config.yaml
num_hidden_layers: 12
hidden_size: 224
num_attention_heads: 4
num_key_value_heads: 4
head_dim: 64
intermediate_size: 896
vocab_size: 7032
hidden_act: "squared_relu"
norm: "rmsnorm"
norm_place: "pre"
norm_eps: 1e-05
positions: "rope"
rope_theta: 10000.0
rope_fraction: 1.0
qk_norm: true
attn_scale: 0.203
bias: "all"
tie_word_embeddings: false
parallel_block: false
extras: ["shifted keys", "gated attention", "exclusive self-attention", "capped logits"]
init: "trunc"
init_std_qkv: 0.0274
init_std_o: 0.0
init_std_up: 0.0274
init_std_down: 0.0
optimizer: "muon_variant"
learning_rate: 0.00304
lr_mult_down: 1.5
beta1: 0.93
lr_head: 0.00626
warmup_steps: 62
schedule: "wsd"
decay_fraction: 0.819
decay_shape: "linear"
final_lr_fraction: 0.0
batch_tokens: 32768
max_seq_len: 256
doc_mask: true
train_tokens: 287600000
max_steps: 8777
dataset: "wikipedia_en"
Each number is 128 + 24 x the weight over the matrix's rms, rounded and kept within 0 to 255. Layers, rows and columns count from 0. Numbers have three digits each.

# layer 6 MLP down (transposed), 896x224, rms 0.187, rows 51-113, columns 0-111
132079106160142168120148148182122094105128119148162124098121140136139151142117102115141167126115110085089134142150112111123171100124115164168091113102091127104148126132098139104100076147132123134146145111131180079146095138151124137158115125090150126156179145125136139121131110142119155126146162130124087123140128128138166154139135133131
138145107109132158087097156137138112144127149131121187128102150175153151114145132142106076163103124145106171129162084122166145156127158164113149163098173127135163107165129119134109174140112127107110163148154173105109133119116066158117124173138122141120142113122163143086169151155123109130112109151093075116158116126119138132103077143138
098136132130121119132103060170069113131098109099114126147138131097127110138141116115097140169144143152105130125132140170118129096145132087151100079154138146127091129135090124115164135107136092141114170141132068102101119100107153148146110134097137150119142131105132113119106138090116140110092148130156139118120130155122147151145112141164
129096114175123136156162147067109144125109086163095101127129104125137127093137134109137135184137148093118115129161126153090155150166121146114148115137156122139090105096116133133102131065123159080153140088126160139130125176127125137093146112136104115133125099128140094109121112108117118142140124142110119142104153134142084164118108126129
129196145123158145166154116117142120130155131132149178113116121128117141151129138118119130146129118122106177110162170131114139083144118109113101132144121138166138122125117167086105161158143173132135122179174134154160162074129180179101177087139125117118141154142119091159131145173087129136132102159106119108145106151180109106084099141150
138102141101121116107124146116164162129136141099149113124159125094087142107146152148127141112116122156165150127147120122139097149125111158128125130144094175148119191149128162142117126120145136145110119107109109104098136059121128119166103128091183139110153123087090115117165123104104119112142155118102149133119116056071098103154118127132
115124146136105147091142134163113116158141106111153092134124143109175136122105116132126155138119110123093142064117121133126116110105121147104107129154093137114114123129136126119140136147119133129147154146080148126092130134082109162142097114139132152112114120170126100081129154146103144155116157109120148096115144130125145137134140105154
132082124115116123147146100138158134102107153129110150174090146104093132170145146115154156105153100118124114074128123143087122109078119088132126112123138090110113156127106094184114103098154152142150176130123150147158136090108139113150126138155129119179162144140143148098181142136138138158130124120157158132091126101165139118161131113165
145089139135092123112128050118125151119103115097135152112138136100116122101118054122126151126140093167113164129065133162133123099133103103121108092114154138091150126132165118087093131128110133100125114138060134134133161158095150125087147150131179111134138106125074141112101170122124122149136121125096131164105135134101184141118126142127
132112128119116063117143144156134123104067108126155111134115135153148150145118158151137128153133141115135112120094168112113121125152118123110119110106152153097133105155100105116116085107129112125091092122116150148113138145120088098126121098109118106116113143149129158095095150130149151144167138116117140114139072125123108147101125137137
106099129118155111139127146121137110158100110093145124104106105164113125136075110112173161156140143124121102145135104107122107154164122134164136129151120137096144130127149101150082145099169075198119169138145174129110102117156151133127097130132143151163125146102133119163049140176112115143116105138177084153096163119167144077077166162113
143113132112146100145142141095143137111109083165141114085157182122100117130135133164098100132112133152128120121097127132117138115093125202133142133162130129118117164124096175073111153102135101172102146076122097112120127085129124143125164140087145108098141158136111110162126120158118134126158117152126155125148115135117136154116127109123
162150140134136117162159111130093138079089097156157087116191119139100135144107173141101131097123096083150138131142163141118135105124145146117124120116143081111126097169095116143129114141087153118108078109086141142142113100114126086141119135092146113148138175112122136153117141168100105097126109090126140145105118126117141150123154107135
141151131156150102133104028123113084146174123125135102090106050094092108104137062096178109105160099132109154110130079150164195109140098089101109095152109146100116088155153129138145111161136112083142080126149132099155099109133114130148155100166141156152084120163149088149141124108123154128083084121100118098157166116137115140123158057127
134105147111146136093161085046123205080112111056137133135168120117145122126145106155102107146180163135156141128127128097158113147152065173159094112136114134101069151128132143119156150143136121109146115124081152147117120164126125092078146133129147147142174136134127149130147129173138136124143101163096116125118123136101139068165124151120
102133114117163125123146195132168114134135127156129110135155107130102133122130072160122148139125124091131137091143120110112126122160114165126113183122135108128136077103111178097102109122152115150122119116140123131083149120129095121103122177109135130156146123125104121097158151107143149151152121080136134171146139156131102106153142108167
134124103131143095174099140168135123154158145102132162092122104088134166156133133170130159154123147138120127134131156136136120109126148147124113153103109134089094180149129125092128115130131135180138165084169124111137156163110158164109148131112135165106097104142149117115125088112140122103137135133099146101125066154172131127112115110137
141129129142097140138112137121131169128145118122132163132163146100132136144177113133124096144145142147145135096162130132141134099118089094122114121140121143142136120109119097119136099160145145109131116143094143145119103136121168128136109142175148143120134168129124110103101157161106128137168142170107132128092128123112153098129115155094
128156138138155128138108124102078129134150165092101129152113110170156150117139128109141158139172150123130133116107102157148118141119140113105117142123134151123116107123156144154138112115131127130099112090095141100156118147109157141094117146135137122119139132116121157137108104128124141105112113110124132091138109140144167128087127162123
118098103081107133086164113102121116107161144079168158111139151135123084127144123137133166145117128174137152127127152103121124120109104136148107141158094172150127075129153096091147171098117117119139143118133111140108134177141127102142099147103139123121164101108133116112134086141154134109164148111124160104146141139090139134144123111131
124135127124140172108111099155110139136103129153134168105103099163120109114137105133139077140140114146123124140109108152144105174114150098155122134106098106139154155124120093103127087097151076141091143120152126092195142136133106132138080112134086109141124088109093139132168171111123114115130095142122140156152116182175096134144130132141
136098106151146167145147083130155129118121148106167166093108151156109076142112070139160133110174141138099113168152134165136119090155099166156130124140158125115095148137125139101144105162098104113120134108114097179131162108128106136120147093142107102141147108169131127115133196105119151107118124118081067095121157151143187135154150111104
163146140122151107140135167140155101115154181113145131168101125124113098138124170131150127150146142114123142114133123100143109151101129108114142089114124127153164108126125164117139118141129168136103134122126172107166164148149125148172143154133137109157151135108101159100093154094114091138123103133132132145117120125142119119109108109097
130109121103155136135143103136151155076109069083114080096153097145195146130108137108155123100111135160165142095175130141139138125146116113116151117117080152145126150149154121123143116150099091097102113134122171165197197125120134115163143131115107177102095116143135104112130117114146132103168089113136091147111122117115166109124076135106
113135129131150144158120119130072135106120122116127139136110129134112133147107109159132141159138167137140120166133153119121117135160117139152135105136130138133183126104118119118130098136167094114120112137131098105109100046114134113134101131103133131125165108123104130129145148120076162107122104178135131126126098098105128136123097178133
158096129141118149189173133173158140076142093113120143160184147081086116102082095168093139145168101092174053128081151145112115120119154131130133153102092125108105116165085149123114130135077097146099071128126158130144148147133121126125138133097130175142142132121135173152105160161122136098132126160120146120132175134132154145158129123121
132135129103140164117139153144122143084115150124140150095166108161181170109071155095103113131134163117154135137163135095143142144135110154137147095131152154109070137110088127128119172173084131107110095116180168141149144128144141111110145107141131155125110155141084108175183135162146126099118103143116095125101084104102150153137181153094
115111094124155120155111045080144129141155131184110149087116161133117140123174099136119135135123142123144093168076155149126151158137099083166086171159143167101169141112130130141118128154101137154121107069127088094117140165135126112166139136133092142149118099120116123137139088159138120069181097105147154096137117132126112094133104118158
131131161119157100136075064126135077133109116153111115111096124124087097120134098129117110092100092121107158101167133159138147097130157052143065160171153159103129137168129161113108154110122131145081157136167104078150099100123091106112134161098118139127115093140116142156095125097127165130099131109114123140154086081152111161134141099104
092130103115117158115128142142120109082134142132127129178140131140142118126132123138093120138148137094131113120133151099112108134135147141147120120109124120134128150142136114134114113089118127126104142095157137128140109123128100126128100128117109106117128155131157146149137153149178130138108128138123147133109119119136150130147150130147
102095139127135132148143118147171168117130145132146135130120148121122138138131142122131127186149115122108112129149100112142163110148133159130116140116099118132133143129115138150129150147120140137146116079094106078102140177082130143139106141118153159094158129123117116116126121141156150121090104120129113154142096167129093123163102085148
166149134130142148113202051075126168134090180142123125108087105153065098144162081109091124141140122143169117117145168129125124122165125161140144164095074108155125103135111047136169172122112195129111164146154103122116146153117134133114135129092107067205115115120129105133139195118142118170128147091147124179129147107104122139097104160086
112125128130097152137105124144130155094122087074072144108132136089109135082135103145112128120107131111125114114132144104155128164119148123168131102134141098148124089125098118113137093134099130116122105173098093137127130136126116113121129116132127151165114118174148131093104119117182135133132124130133119143112148116122124135150146142127
117148133104107140124114108126127191126137172106169143134099140115181136133102083136097154121137114136147119152107150116109123103121086108120132098123149121117084141139089143094098120094086115085120093105113134111129133104123136133107145124126105096155153135104142104211100110146166155126121155143141119149139133124156209151106150117126
120156175165079142141126172148151109122109114124167146104123086162129155119148118116095114156150133172142137159128129130158073133118125181154088098096125106189101097124112117123103168122149126116103178122124146105149115127208067161177125132141097135130128161134042105193087135173138176144152150129105124077132126149095108178155155116166
141133177148113118145134107159152093146141174072151126088117116110166142124160058120120147094109105131112126139124118120147099137119134090121114114113077126140061135163129125119164150170200131135119131097123118139082136163081132131103152134126113126112142133146162140156112097131100167128114114207151190131158159151130091124160178165145
139111146108158116133127111121146120142109155123107111101153144143104136136131146146123128103119160141156150116150139119111125114129151138093146140152115138131085093132072160119105131103143133103139086106148135124119147124171144100117104159108164116159110154100100108150132161185149125139110146105139135111128166124104142118130136123134
138148114145135173127146095131158132100144121125117088109161156132118143102123113132122126144126133144100132117128109120111105083136086095109110147122128147137164161097108105121130147107142131104099145142116130109103125163143121126153105122119108120130131114114110123124099124111113148137098139126156148126135129140113117158117105140084
101147124110139064131132144106104132111140074159088122058155111176104114137102115172119168124100098131141145186151096129097103108100109087136151117138128116122097103120146154143135120120155141139123174097134120121138122147140135125091131129114079120108129101152106115109121113127125138116168115107099114132115100156131116144137157124099
118138154152118103127124098154194134123115129137077121092104120118139117116114171179135124155096157103126152130173142184108113110130120120148116112179144132099124152073151074090097130084016127076121088151114174140119131110152139123110130126135165137114145082130143106146076075099116144088153079081174102150115103094089161074144137171105
125115145139111161126126116123114156138159114087132115182098129101115107101099100113123163159088119127129117134111119112151134118129142137154148122131151092136102117132112122117134157102119136104098103134141118128149107155085085106141111149127142112110129104150168149102132151163128151160130108166145106124157137102125161121096156108200
157142122144115148128136127144137154152161132133107109118128144122130142152050103109089140098137123130131110125118130111133160148183095110096146105145111102113107131137127102129115135159117109108149080111124100125127108071133140117120127093100150111127132088119123093134138142144123115125100120120131138114165125105163165156110121131134
085108120150118166107102131125139134118147156106102112115160144147147094142129182136128147155136145109111129105119141145134124114135108141129110087139142136088081113115175104147076148136134121125114111133131133129124144115134127111095104111129144099171145131145130175134125177114099131132129108146132123118141132146069141138173151162115
154123137105150086095155093131093191103126116152136136114147131126115122093137113119140136131113114135082129130123121119147100109136098116119110108106116114127110131108152093084106129120108116111123145115109149110128151137163150121088124100126115119106142133125109111129135125143152119144124149127081190139144133150118122123133095115136
121148134141146109131149148111131137122118101130112162121137155144116090122125132147123146091139093111116114136126150110134099130105143092115090148101131075120132155143177104134068112125137161138122126119133117095143136124129146108110188151156103122109121128134101115172148178096184110096130137113145124138168126133167144158122101139074
094116112102149140133139081167147109103142131140170099090136115124144108152123114134143172157147138129133160140104118130080130131117119115058126090098143146133093126125097145081078110120147110138113142140166102113142137128143141135141143116116109149135134091153107148162151117160132136112130115112117098133109132109105110133099057123111
151132135104152138151124148107112137119087127146103149173150117129129133093139109140141097182124109114140119120130169153119165120131101143136107123100109128097109119130143118118116132112140134093118106137154122138125131140120115130160093119140105117123116136170107129158126169135122112092152117122137121124086136145104136181068091123116
122110147137083162118102165133139118122142119136143158118121102126140101153128130122164146128110100118135128112102100098141113140121156156118152138155106093089111123095126159132121167131149133116150114079142086142134140134077117151119115080172135113086147111105145127169129115176175148192136126144118161119116143156175129147157130136117
075090136146159111120141102165101146147113118084101087140099123117179114086141148123137120162121142127104136160128169159126124134154120144108118121092106169093132154102126133184165111127148130127120149115123120119155079159149092134096122119073101142154094127162114174111150127143159111138109072112121109129133081118136149087146089124139
132109130158076161143132118127114123105161198059131143130128147138115110109141124148093104143131152138138087120170108141117133135116111092115115138092110104079142127120117164129094105127115112166169076141138069142121143147124101155116110155144096120134112146140135115100158156134134135109116127157166101123120122108173110168109102107122
156110182120122107146164128160131186098138146112166152164149145095138143148152112097115117136084133150125165132125143138117121134124153131118113097120138144110161142106127132071132108130110129109148101139153109128141127133078124133122079156119111138134130150148102140129162130077137155132173114091097121116131136138127136112135127109122
138118097090123104069114135098155160151104164132063113109114095138086098146170148157130134123139107121091086153143152136094137125085138157145107131115121116133166124154096105152132115142130109134112132144135145146095136135164119137104110168129098133136114152126122140133106139126120107133129151156112122114102180108122102154137124146113
164123116149109158130154142147144174077186150191125124124170123126161146149090103104194140133127114091101112122132125162095143100149132160161150109120135161159123137069126102132125130147133124102104118120110146120148144122102123131145141143145138191181105108112107141151096088124126113123103107143125123116129131129165126132110160141103
131140118093106136135147141163102128126119115137112092102131138140109158160107118114130139143110095136083156124123112165131127072115116180139133156122134142097138106129106132090117116112148124112165131113109113121166139192148155131095143153120097114140119127077132143166126136125123088125137134118139110132129115170110105083111123168164
134141088128110099148120182127099145112120116151147131111142154140110154149158188101124096109087126135196120108122137076158121157129119167139150143127170125066138116129100101120122111155126096161103135154156097141181104123117117098097159119157102116124107121152113119112164129132105138096127142144144122148120122153143100129105100094079
132139117124147099118144136131109120096114136123113140139123150113204100159119146112104123096127128087136130121125123147097111097099090082165145128106127113139126122127126109180115108122112097113110131169131108126128118150112146106132109092143116153135142138133145118136107110140148131146135132205111089128132109134114122133099128150143
114145122146154161105093146118124125155113082108150132081148142111107102123113112147112120110171128145117121116170118111107131124107135082118102105170145187121122130179150106078118135143121124139150129144134139100134115129136129099114129094138137147130137142136101103133089158123103138121105138148170100108111128141130085103155129086151
091135164134110104095154086107145100113122109096089114137167072121112167133174185152122157108101160118129115113152154152143157092103127087152144110105131124080156122096126145143142096146131113154152116148141128149115102115118159110112157152113151125152118112139162114163096169098127101131126128142121142099088116104114136129212104092136
124105094076112152122093208155112112127167106136119114139103151118096172161100149145148143163085139124098108123182138116143125111073076171109135118135088104110112080124101096156145113157114103093147115152127168129098102116130152099107081151154145139132096135128129115124173148097091150103117142160137115118095155082136159160132124064118
114138117127165143137103118111127155154123125147130142127121174135156103128128112121135111160123128131097095121151166125120134137097094144128099116087146132094166113123109109124135126140118116103119094117118157124111086123129115183153135121164120144154121099121134108130135142152125131086123155112155124139114126140124154142134168120097
081134120122158150144114103086148104097112094139108107115130108103144140100094141120105101107110133131108152123116097157097131157115097144187166089149120113160158115161151118143148119114105131153148160166164142114141165090157130117121135138071129086163147143142097143105129112118112108157113110094100085156141122119124068096142117191117
148143162131134081164130155118102178103079118162126108127171103131140125157126130164124130100121125143204094124110108121174135109139128146155138106189131169178141112101125150132100106157153143123094094082116130137151130125173137138085099110144092124121124133133128137114152094131154146096089128142090109092113086144120141103129125106129
115119137115128133117106093126142136123151153124107132085141146146140155138136087145097120130118141138130115110143159121088127142106106116128136090139118146121148148135167127132110112104158146089164131159102134161119162126129145153165120112126134128130164120142161150127144127136129151137164114148130107161145138120136097128100115123095
# layer 6 MLP up, 896x224, rms 0.124, rows 52-113, columns 0-111
134165149144132091141128153126090123100150127062128122152104086118150124160125098101110169141171130169131119148126129135147136137112146128144059163144102152136145153162116111115147071100116171154136193070132129145128126140133120139158114095136133094141121122094161110106108087107113107147104140091166098135090113134170112151138132149129
105103124155116133065135149147138135119152107167149137146117113144112150200058164141067152124123123145129143119108154076147116142144152129143144132148108142125146148165148101141120141105129112139130128101073137152117120149122076166153147141105090127129084151107146119121128138118107115119094144116123109147149088121109104139121115143177
142074141118131123092142128095155125112128093130138126154120154122080143115136135090087133136135129148104120101144130147096108133139115126128113155127087134108152133085121133109102097150120114148109143176130116128093095136130161119118140118140158139112151138072145142097111111124129096154129161148121114121156102107123150109093148165149
101138159161137135104131159109156136163151101128169115146110141151153125154155131125109140107125157129111156164138106105138138166103117078145130088107145106077142170126175124122142174129102166092130142130125127152141134190138157151132172158201080121129142142121165101118107164138086122133076134127118063107147134102129177159106120122122
137116132109119114118147140156115123167136105182131157092126093138119136164162123118122116105119170116148136138136084150120107132123154171098105141099165148138088120174145142167135135118127116159110130139127125126152103118141127159140135135159114141120132101123086116092119114168119114099107148119119136171152151133132145125137147162148
125123178125147130149114171118090139103144099127091145143125118173109095110114136128147095125144133104122121106098075119110050165137120093139084100123141096119088101153129104136093158107128095179119157112119132139170118118131170112127117074135118107132136141113106069130148116123101114132090105148132108112152099162130146132183167090154
102146176133136131147112131162108124134131122074089161158130118150106128133083131158124189057109132135087136139184101135142125121108147159160070091112150123108111105096120176108106120126099117133134140148105111158118140130124123158111139090134127131140121119150146127138101099153142125169134123131048101123171112152139118150090146128152
148130109190136090076123165156139094151099124105129164116113158120128116161104166115108159115122113123106118166120130132139103142118125124113137113145092104133133104155124110138140148135119122106137145141109125118123161150107138124103102109124110128144147152127126189161158129103093158120175117119102150120129173131145118139122115121107
144135094112122168103132133165151164145136148131161152086165096128128105115098158154141169091117091142098108091131149164089122122129138185124161127135114165076133197136076133109135102113132113083186158141122143133152125183120149177136103143085100144126102135160086106114112150117080158161088130152123153115114161096103111125131096120180
117132101120157086140133167131071099136082151092126154169124144117135082093150147150095121095090124190122157155133159118132099105141138167179163143098121122155109133136164105160121139141099141105143109135156115118111142128146167156171120112073139164133134081105154153091069100101144128125101131113110139100150149130147118138139178084115
135132148119101139102130133107112142154158132171145151144160111111150145105085113152124088089097141114149148122135093178126139153125145138179121136127147103130108107136163163148138084116164139104101111174130145107121116132163158129112142135123123134073128134137079146160156120136139176143136089113142082117112105105153133125128108123132
114149142160135163130148153116090151109140151144192119159125118150097136149109122123137075143142131088117129081116138108164118118119100125145107154158112124148139091135163165188158132122106134145108080121108157125137090183106128133112124099102138137095171134135166164113137082143085105134134123149148105124096128124126120119116128110170
132125135119073153122134159117135161134127144110133126142104145122141157136164163132102122112128159121101116112118133127106097147094146153177107143151131095132134133091150115139117128162121136165130147129157122153090162161110143145092103100109111142141104135111112137118119142141138125144140160127178144137108130114141162101122103105127
143118161152117112166126158110126144122099135109132146128132144101086157101122156136102125135114129175114093112156140113139109113157134142130105109138090139184097113134138123099150122140151104123117148184095151135133043135117158144127132134096176081137169099134073110117123139173135103125182138105102104100135138122157077083112143151122
131137131141158091120140130160143116144110161143112131154095115095107089160091155097075158153130119132179107126101125176147095119113160138138109038150099097108137124098137157114114132126111162130116173131125118120114115121100144118161154109140100146164123098136173140123116122141138111135168133103147101152140135136114097083124098099158
131061129087095150113133178121127119162166129107129121082139117096096152117123171123127145089125115120122120177156185115088100135127074156115154121132115110167070134118132103117128074117137123098153134085166147126128142164133105171136141122117095112129155148095136102102104162152044190121138123129125160145176151129137111097105089148149
134102132117090129085175097158139136131130134128134137125110110135140106117146152113156098113118119131138150090115162133119118121128151148129106158134108120090113136142093174137164123154103166163108137136072126154132149140114120138141109135086116182121139130163102145100138161142140119117156148151140088135122081107062084109098075095108
162067136094106158078105145144095098153091089079156136135096140135093134139080150105103129137165138118121111127108090106141103148130142106109141151144124162147055108102095146140130166125116131145110155109121137102132102101100119168131092134125076108142097150153149065056103099127110153153154177137120118121085147139136126115100099125113
165123168137171160128120144158138138159142107100143111138126123175123140156125109130139117107164118099145135147145120122126115118139134104125178113120181162148163118149060125155155151142104166160147098112154093127106145077116107151111170120121128117121134132142137130112129088099124152099089135118109104120145131082084091135135109132084
094114099146096061070172159160150078132141120166116151171149153104084116175126134091134167086094128125151166118125166082127114123134112104085163140123126123178117123099163128120113182141120115123152102146110073082128140139110119094119117173109126128138160125118124141141122163175158144182093095139139148097141125096116117150194108126098
147119114124162108127138197126111130126115142111103060141158144130113154128118139135122107160104114147137134150134096103127145122128141087122097123104118117133097090118128136106118118122131116127120131175144111083098123118164150126172148136099152092165112131119129123136166135126124103113155151126131150119138068113134158127091145154135
089140115110117144087085149124140134143146114110119145118117147118099144125164139087124112131087129153087128134123151117118141110154139186163125164115117131118141121104139154152155147121120112162124125165102119128158088138173110092136143086102120114104167133106139113121142126132118119108129122149153134076167144127098159087147103141121
091108159139150155132125148127074174096124128117135127093156131147172186147134130121064169127147110174132147124146097129170129107125157146120167109104091102140143133113144097114133122125135164165147129143118167158121163121078131136161096113140144097125117174155086149103109101134103156101123141121144129108121113139129108107124142114151
166099177136088160121106185114081088156109116116103146125140155123118128156115132099081131110104184117110124151115132099048115149122113133146108116189145131083121099128148168116124139091159150164144178178175117131129132157153121116111124144132157136151156145152068158072091153109123103162148145122113106095136166139115159149121092170142
179132156168130092138129135122117078108131120121139110128113133119122090118093119156149105117124133114118117160112099167136096152137117198132077141128099095147114098195119115170126079105122115133104103115141125123119107143113163157119143140149082154122117120107127161121158114138122098128093152159145139099100143112138069144163129127111
152121130090114164145136183141130156153108101116081147128104128155090129150132149099113133093157150118081145163129107111128148129172124156140164110105125174179074117099141064153112116156161151128151153128110137179102123099123065097137090105119097146089138128181096120151122126143090128134104133131109100119115112136127110151151129124085
118100121136121122124135080119123102157144078127126156126117107154101166098141124128134156097086143107185124087119086144097144108169144090116137103142158123136110143101090126148111142087143150132083130177125117131142117141096144151159161124132097097140150132122133104081108071114131156126118140170113132124131111144124112121132175133140
088119103130124135125179147195118148135077123113174137122127067093103148161175093123117164126135146180119148139112135130165118181121097172115103105157129135075137126126113108126104158146133147136178132113144147133132123124139150149181128122083112115078145115132131094138140122126135110152098130114131102130150129123116113131121108132090
144134109115116165124073110127147150159160127108200077151151197137117122107105146100125128132162126128152160120136105148107131166132097133148076144115137117116150130184116136118116148132144159085120159107113081127118107127112135127128101143118126135123120102106133128129109145110159106137132114112125108125166125137112162128140125115091
104120135132105105089187112114113109125107147135147177167107137085127128139152109143165121154110118145111138121156102147141153176096118097105133104156139176180123134120142137184119168125139130146169077158142120157125143141122123130171167135137129104130123128126146148123136124121144148122105116150128104113144109074160119095184141093140
141120171112104174180165119134159132153116138098129163134113147113098160135152125125085101178090137119089147193096175125138069113114080147140135126162120128147163143145120167098141130104147112173130134096134130146122159096102134109127101139107088116146105138126154157122113106106126113089154137115122149144155113129163117130103105164100
108129114137140119128093159150144125102088090115127110125126129116135079103178105122115109122151142113138123121142121121095055131109140146143103079152139123123146151088122113103147129099166148132097158096138083146112146076109144106163106086092141139152116114166127121146117141160114081180143171162142108161144118088141100070130121154145
122129161137114116108150140148104142172159162123131113176115085126077142090110108113170205116136108114163117129119124104115123134138121144131106158175131136117123147125154154134129118125095117136116084164110137120142122155124137106150142106128142156098168125129110119145130128125139133118110140129102137136118176104152159109122138126130
110123148120203068123100140129145112081143096103141142134138117128144140158113121137104129132132098105151136111134126089113112112112130097120146115127104089174142111127157155189083130125142165094099122097111129136169156141102096165119163120133126144119122127153154169088165070146168144102137187095148094131164166129122084166091145068095
126163077155111125146146180115132131139101147181100164127140150112142154139133109094109120128118129100116097100137115123154089132162173118147111121126149155106097146118128158172115074115139150125126119163160119124148127120090109140114121113122152164108120153129120101110157098143156145153121144145145121083128080155140108105148134126144
154085122127147124146145165129116112112132187074116163100094155141121144129128141154119134103133165109142102144155109158115083144157119129122132131117179128119105142120132103130133111108120112123127149144144135098129158155112121147140090135140142156125125120069121105112166160156120127139102146138114165091127130095143129171146127103112
128128085115115127116125120139108151114129132164144133188137108149103125162129128131137121163117176086113114097141108095145107103116133143136135117080146130108107157102154151160130120127128110117106120129078099132106132123137151116177129160123173101138115142132115101073122138117134063127143143134131132100090144096136118115169160108100
098144124124129135169132112146163106148109165135138161137104140137154155134122167173148091149172129153161136134131135151124129149130104101157132128158141123116149138141145084104185127102173171148104143133126114123138096138091129109104120143118125116127116116131151153127144121173146118153113131152136116128115115103124135108121134127167
112154123156111147128145175186109141143133113139145138134118137097138126098172140141126126144121082132165155147116166086108144161124130156136105145148127113137126171118129098105137126103089109131142117144147138101082101140144116114148139125131104149109134077158144114109109157103158135108107119104152106148164145154125114142148136119113
172143134118145149130093182135148144109078119135141120114176098091086096102127130125081158139144151117136136124139125137111115086102141138133113156154120133146141151124154198107155138141141114138170143090159162120107061102113145088077141153119135100164110120105114121104145158137112116068113099111150131110086115116111161162077136149141
116085137155081091075136169133081139114144141148107111164103128142135151121118142121101133144107109148147122143126112114174140159161113092085121107147148110122155116119112139127108149162135153106124135123117130131110130139108141118130109115119111149082159152143119112147141097113139172153137142101140132128168138088112139147120109152178
091104171136130099112130125091138173177126115145143117097153071136108092103136133140138143105136102101097136120166136132180113143111101141109065122146142126092140153109119171160104138143156126128121188191122149132116147157141130108116116151111106148138128113138114103102099138144131143108115141118194127133150115087127129088110107116086
093120141149111167159139137090092137146114146073105120125146116182219170122112171138116116170165106130130126109132128106091131139126101110144096161131138139160114110166083137134162153108160128091113155142143090104131161155137159123124103112103142149179124112125116127118140106131119117172125123102133149121140123111142109120133169103126
117129139161106139116097176097151129188145132183143131167132136114115122103119154134152123126144165145113147134109160087094098172128091123127106137099139063143111120164149130137131145149136094108113095114114147141131074120139140108151094175143158123107138116172148091137122107194157131147114137126111103152132084151122125161106107077133
133095123119173133124148152135097110136119124116130123150147117068143168162152119148149133145144138128105145128127125108066155139119125124114163128175106147140120124103136143150145182104112165118134131145166120132097156124112102167146127097146153135159135162153156114094091106119110137107126117091081139102133137147138135157114147134147
145122137113131118126147161147149158142143180174172157121117134110121120080134142167093084095148124134114134089113118155163139149137162121154110111154118086102065109167155175120086108137128133091154145155131099180108095172142124148137088101094155098087086111167125086087124117120087117130158146114149132127115141137130161119134128134125
106112134169165127121099112142133106179175157137118136128135094180113109163107110054142137134115101151123091123140121141094147162090126091146098139170132111135170145119134146112112142134085133126138130190150096133140189099090106121138059173142138106108121103159124157156114116183118138124139153086124115166147129113143122126154145150146
129148143146133154149103124118119084187152111132123127090154130111134141146157113149098112140127192086141093129130074112169106106111115153133110135099081141147108126098112133124129070133170154166128154114142100117125139118138139122158099114143104131101079142133163185101096129124100146142122161152080102169130161097167133131176157158106
117120100143155162139127186117119151182146134156098107145154089113113148123078156090132165118128165122159124101138135129135108167142141157148135093157098129117097152106171119100109115130127123088119161119197101112113131141151118120115116180107107136115149120117143143172101122077144105147132138143120164136103095159162132150152182121120
136070113132118125110111174120112089132107162119166093182124164083162101179137076143120146112146129151106144132105123152147109154133126107126140086111094166166149096131134128161136128131146154138088133128165108144090129123123143161115133163162092124129120157140093164120149174136107122148139118135168145117140153153159106127178125099088
155145141112117084134084096155117150128132161101109160161127112103143165183120155099144086167134116156123098124125166162107135102121134099132116133139131100122140124142094139143107106157138161123132139104125120161123153163132140134103118128099130149149111085112119104104123138101122137140117094166116110159096148164175125163090143119125
140114155125088163127120127135126124112124109132124119166135138098107143181140142093155106088169142074134123166177166142146083115175120133122144126109112142126167109153156100123128116133137146127136092128143141149133176163120117127144094158159136103152094140126114159119099124102121101124100092100139130123115148098105107157139106125142
086130106131132136167117112157148110152105118124145133146116118144145132138103142173146097129148128143146104150111118101141141137184120087138137159077168115116156107112146158143151100105149150119130072133149114099093128098081125149150142106132143174085113091141132129106115120148142098117079136174127111097104104160142118183124115123136
170172129128132114129113102143110090115085154109122141156126125104132167169115129159109153148139160108120121117119100112108112116150132144104092087115130129136164099133171160142136123136167130079161129142111134085170103098093162101140133123154145161155110126125088127124149121136196101131122131139122125125127156106182088112125132104121
135104159140111165150151151055139087129123102103121145118152128092153128129125152117167133121116155148095114131157111181081086155120133150154147146102158088127163196165154131157138133168118128113134100120150118106074099134123065138137179138103087102089144102125101186090086194117122159133098126095116100165103148134101086058105111154095
115118124122117128119131169096093113117134106090121116134112122089121116107127136176151100167160150158142173174123177143132129186131139135122133115134160096108154168103127107146064104133136120082127130143096161140138156136111158146147127132121102147167086113123126119133127138104143094080117146146142128131140087126131143116150106102120
170155120123119132122158164137124156096087141126143113142125137139125151101091142099127149138131170118110138118114141118139095141141155133148124149166170121100130118109115110128113129143110135102142112119141104116121151160124147153106098062109114126152156130100136175110124134124119114124141153136094151170088143139124137107119132131162
146145154133132165134123152127117115123146172081171186149111099137131125142135098074162129102110137136142130125105159142100119163158120101140071172149136158121104103095108088148125117137126136153120138124122119182132094175097118151167171094109152094161142090107145102121103103089174141120086152153104120140101125117133150137128142099143
115094132096150141156157110132117128105130132115129141110095180126148136111179128099109122083104155113123145139172137166120109144106097128095121125099111145115116102143178144128152131118149146131129134137112133133147137126117143161134097109139135150127120114163095138092111123124110131130120128122115144194116126111096101146132132178158
150137133114105152139116143176118101132141121114111095125177147146127140127117106118150161150144095097098075101153141090174149144128122109120177077125138126108121127101108110162132103113143161150175099155129149101171112114084153109134167150162114129142092102157070123100117113108104120155094147106165114140108137131126119133148161149132
103121125134124111108183092171142107135093093143111146128140096150141141123121131129138131127114180163161157113125098090140153102127090111157137188112094137116142101134134119149133080111090096105139119147144094178106100136111122095159149114151107110173115145132153144109138111109181163145114131109162071109140124117097079115129113163123
127130095112117157113099158123148162140166154118152135106143120161140141123107117115123086118164093125122115097151114156141135145148119157136126069144111112111158103130144109104123086131112100113144153140094093096110124168116098114154162096101133124126131124117150173122116145154166119133119131100120158117120166148115095110125103137124